config.yaml
num_hidden_layers: 18
num_attention_heads: 2
head_dim: 96
rope_theta: 3500.0
init: "normal"
decay_shape: "linear"
Each number is 500 + 40 x the weight over its row's rms, rounded and kept within 0 to 999. Layers, rows and columns count from 0. Numbers have three digits each. The size before them is the row's rms in percent of the matrix's.

# gate: layer 13 MLP gate, 512x192, rms 0.2, rows 311-315, columns 0-191
# up: layer 13 MLP up, 512x192, rms 0.21, rows 311-315, columns 0-191
# down: layer 13 MLP down (transposed), 512x192, rms 0.398, rows 311-314, columns 0-191
gate311 107:474515427463481533502473443479481596542503485524472425450495504551434466512503463459463489457552486488461533593511457471547507508439497524537502569489472426447495497478546502434522440492480515532465568513507491548535476458473535592512475568454485504463516471502429533442473523530450514484498537509531492527504529522474477427527523490433512548504464571539533505487539505524460555575519489495492499476480484513466426496575537526409463535485523554474594508555535564483441532473471499565504486396531509450501434515504483535522430524439518534491479544524509522517382488443525477435
up311 114:503462509456481507488446580515475408430491506532580445465493512507583541438540507489512518503517461501522444487415503535498490508476510487492501486470554575516428488515553483505439538582533481467552458451508535461442501475493528451480531474544489488447493546490495502561485539520476463550534543477460500478489384490497552558470506551539482541487484531505517517520497462477489515431536418485473487496556590517472487591519457522527483493544492475514464476571465390436454541546534489473480469571468522481549609497515530495486468452609520523571516483480553472511553509498491497571
down311 114:475518571535523449492558521483483486518422515523466561502437530463482571489479493509539432534548533509573483466459513491539467423470446485469540536539509563489530612487519532553443545460445392519538471583497495508564517471506554476559459520543522520485461439474468486556514524510452499504486502481512472462500479473499441500461460530470541538468519464464510438493490480474523485432514428475507573479531511456462554477430452510406519452494429460530491496503547477546530433488451490498530446551416537552555480431545526474475525546478534429529564511422509509496556525479483524460
gate312 102:517455463512566518518486540554519525429501463541504469524494527406498493552488464460498444462467485398509433490472472470436556506551501474542497508487508481519439416493522498467511433496444505485450476501500528507512485562512534521471552513573470428505541422427493435510481424502502455426484526543537455492527448475438530468465498481599554470537561445525496544438529460518509512459468411444446509530468508458505480562530500506562530486475589551493479555534488493522484476515514480585508555554548535526537514505468462519492498493461531537513474482564480587515626501496537514498
up312 098:498478491424435505476508471570435496520498499445510474537439499454490502440475484479423526460465466594537569568520533492514500482478431522407478451498497456499512472568521502524554502449482452501497539517483503516435477480533612481525470509522529538484525529459522459546503551481547489505520506577497578465435547484590500463433514457502439498514513503493486460453540496510487545502493579521508516504444518470511542507545445496448520446477511509493498523524491447411514472547497540517540453498485466520541442487515420542446567506505482512497589375543481419470584535485457468455
down312 102:485500565498527516527532487572548517480520507517450503455591516468561537539479559543508493555482508495502550432555470529541417512526573383469482500514578512484527506447522494526470524474430471534444487493516496508558508582464498480555451514502397483435450477533521480484530523508482558529443480450531541439466517521553482481506500527484526536474444482514441487478566519529519550489470506520523493469553495471582556470438472430494483443523528540542518512524482502445519565512454589435529505551481502492526483537565534487529512577529582380573543508522467460534494499489512454517
gate313 097:517534400478483471462472502555530513512500519451466471375491497515457531455436508560491513475464452505452538446555487493488491530515466567502565559456423511520512506426489504463461513549515538509467469404506494465533485481506498512484526427572507582475507478489504432490588435502439598460496494529504503544503460478503483516448466485468525563413500525502477512441434527478476458511488441534469478483511508490516517550472437511464524460443539548514449517395541548478466548532519442470501515491459550527570506462497459444435505526497487495515575518479539466515470521587417445492
up313 102:479507454403493506516444515577449501551564500460473501542560517454425452499507544495483478475481443540556452432479504534448447567508457512532498534563452520465544505470434556454483552619501534451518532460540483529499483424510444529453491516508407523481478445495465449517556523525518489463457437545464457500484513449511441531559467521504514465483477511529464514459507496486485405538544549518549512486469513479512459461525555469433471455506558489479538539469530474510499490484536405465581510440489544513428429516521456459466541487527490434575512526450513439466480493527476453463
down313 109:536527501503460500484456453527531451514505490516455522457568496463532515473484506475557443427432454519483478421491494509512499528482460551489539463488475488445513511515545458441583511616511524493540478487490552480508513498520407540532527475499547472452531436455583380603439445514469498430545625444461498493564518452479439475533562496508484475474525545542496488444484507437447499501496492503563510543588493534567439535443423478519486500459470488469538482481543561482470517502517531459505507539512537448518505521540452457544437456448513496535493502546496526532483515509465472466
gate314 111:596487517508523436490498424484535498523553524380577512519465517447527543496438465526539469519492447516517412499530520499447520613488418511515444512535505499453520515447550494465480497460477509468469472428558424559459486475534611520573463453472491531517432509523506493523514509476442490522542509559543557468540503471499518551465490553493525514490530468488443434432514492493544503476470517431541518511511489497512508513613469508507521536548521435537468464471519465542521515457549511543503518536544397512517431502549541467430463545486452457491551486462525497450515535550493500532
up314 109:540417502506463508515531454514527543461521553463526503541533517408478474488525426405504504494450520512436472563567529519519475574458454448527481523524481485534466507422564514480441564423503469488520569421538433463507508466554536541448440527561546545526474458542489551485499469414477506475533507562482491535575458488541538474455490555520424519538475544497496455533556513499518460565549525462467497525478478537527469462563544467561462535530589487519495505494510418508498523536470538491468460519509436500506395494427508485441493557492525435503505421475487488526490496529487480511
down314 109:515487460447494541494466434584506564441560466520551483485540460565466465465519521526470552437466483441471446528537524571457512461434538487514463573524590502530486495531515511550485466517547439507489502447565447488425491515473583434496467453507597499499568507523481434507511518524533445486535460506461507541534450483470505528520492514511501500477482490539536500556553485482385538451522534461474428487492506529496519495473550431538453570523547568419479501486511555522502478540531467467460406512431490478466443454473523549571464469491434493463513518538492493471526473533442489445
gate315 096:470481577483545515498491529444538599470554408491485460488490513520533503478467482527500496507527528508541532539491437453557443449515506553465526449465513510412442510498466528528476499561607488485473494534441440518521543562572537490479472521482494554519435449458531479473543534555545489494515451496517493566504482523498452484478434453558499537476521488500529510526507513523531479511499506514434559547521548519536501421433497447510524452471516417503579440385500511537470491460530533505487434488557468474527517437531500462508560427476538438492495538545555569570525491421556471537
up315 091:534526462496500576480587470470527518498505455458489546522451483439591447488461536509466492446496487491494438504513543577495538518500521486494506521551524491521597516487491470503557529506475494440520483471457497576507517562478435467590462584468536397494546463563470492470451495522509466391430541508545488478552519485534500460498528466587437447476454464490435471535544498502550526479479508523488417530538476504537531520494532504396490495569498574593452421483473516486471559470459537543514508513486464540486482570536522537552508504488427494511451542502453523503507503502535558492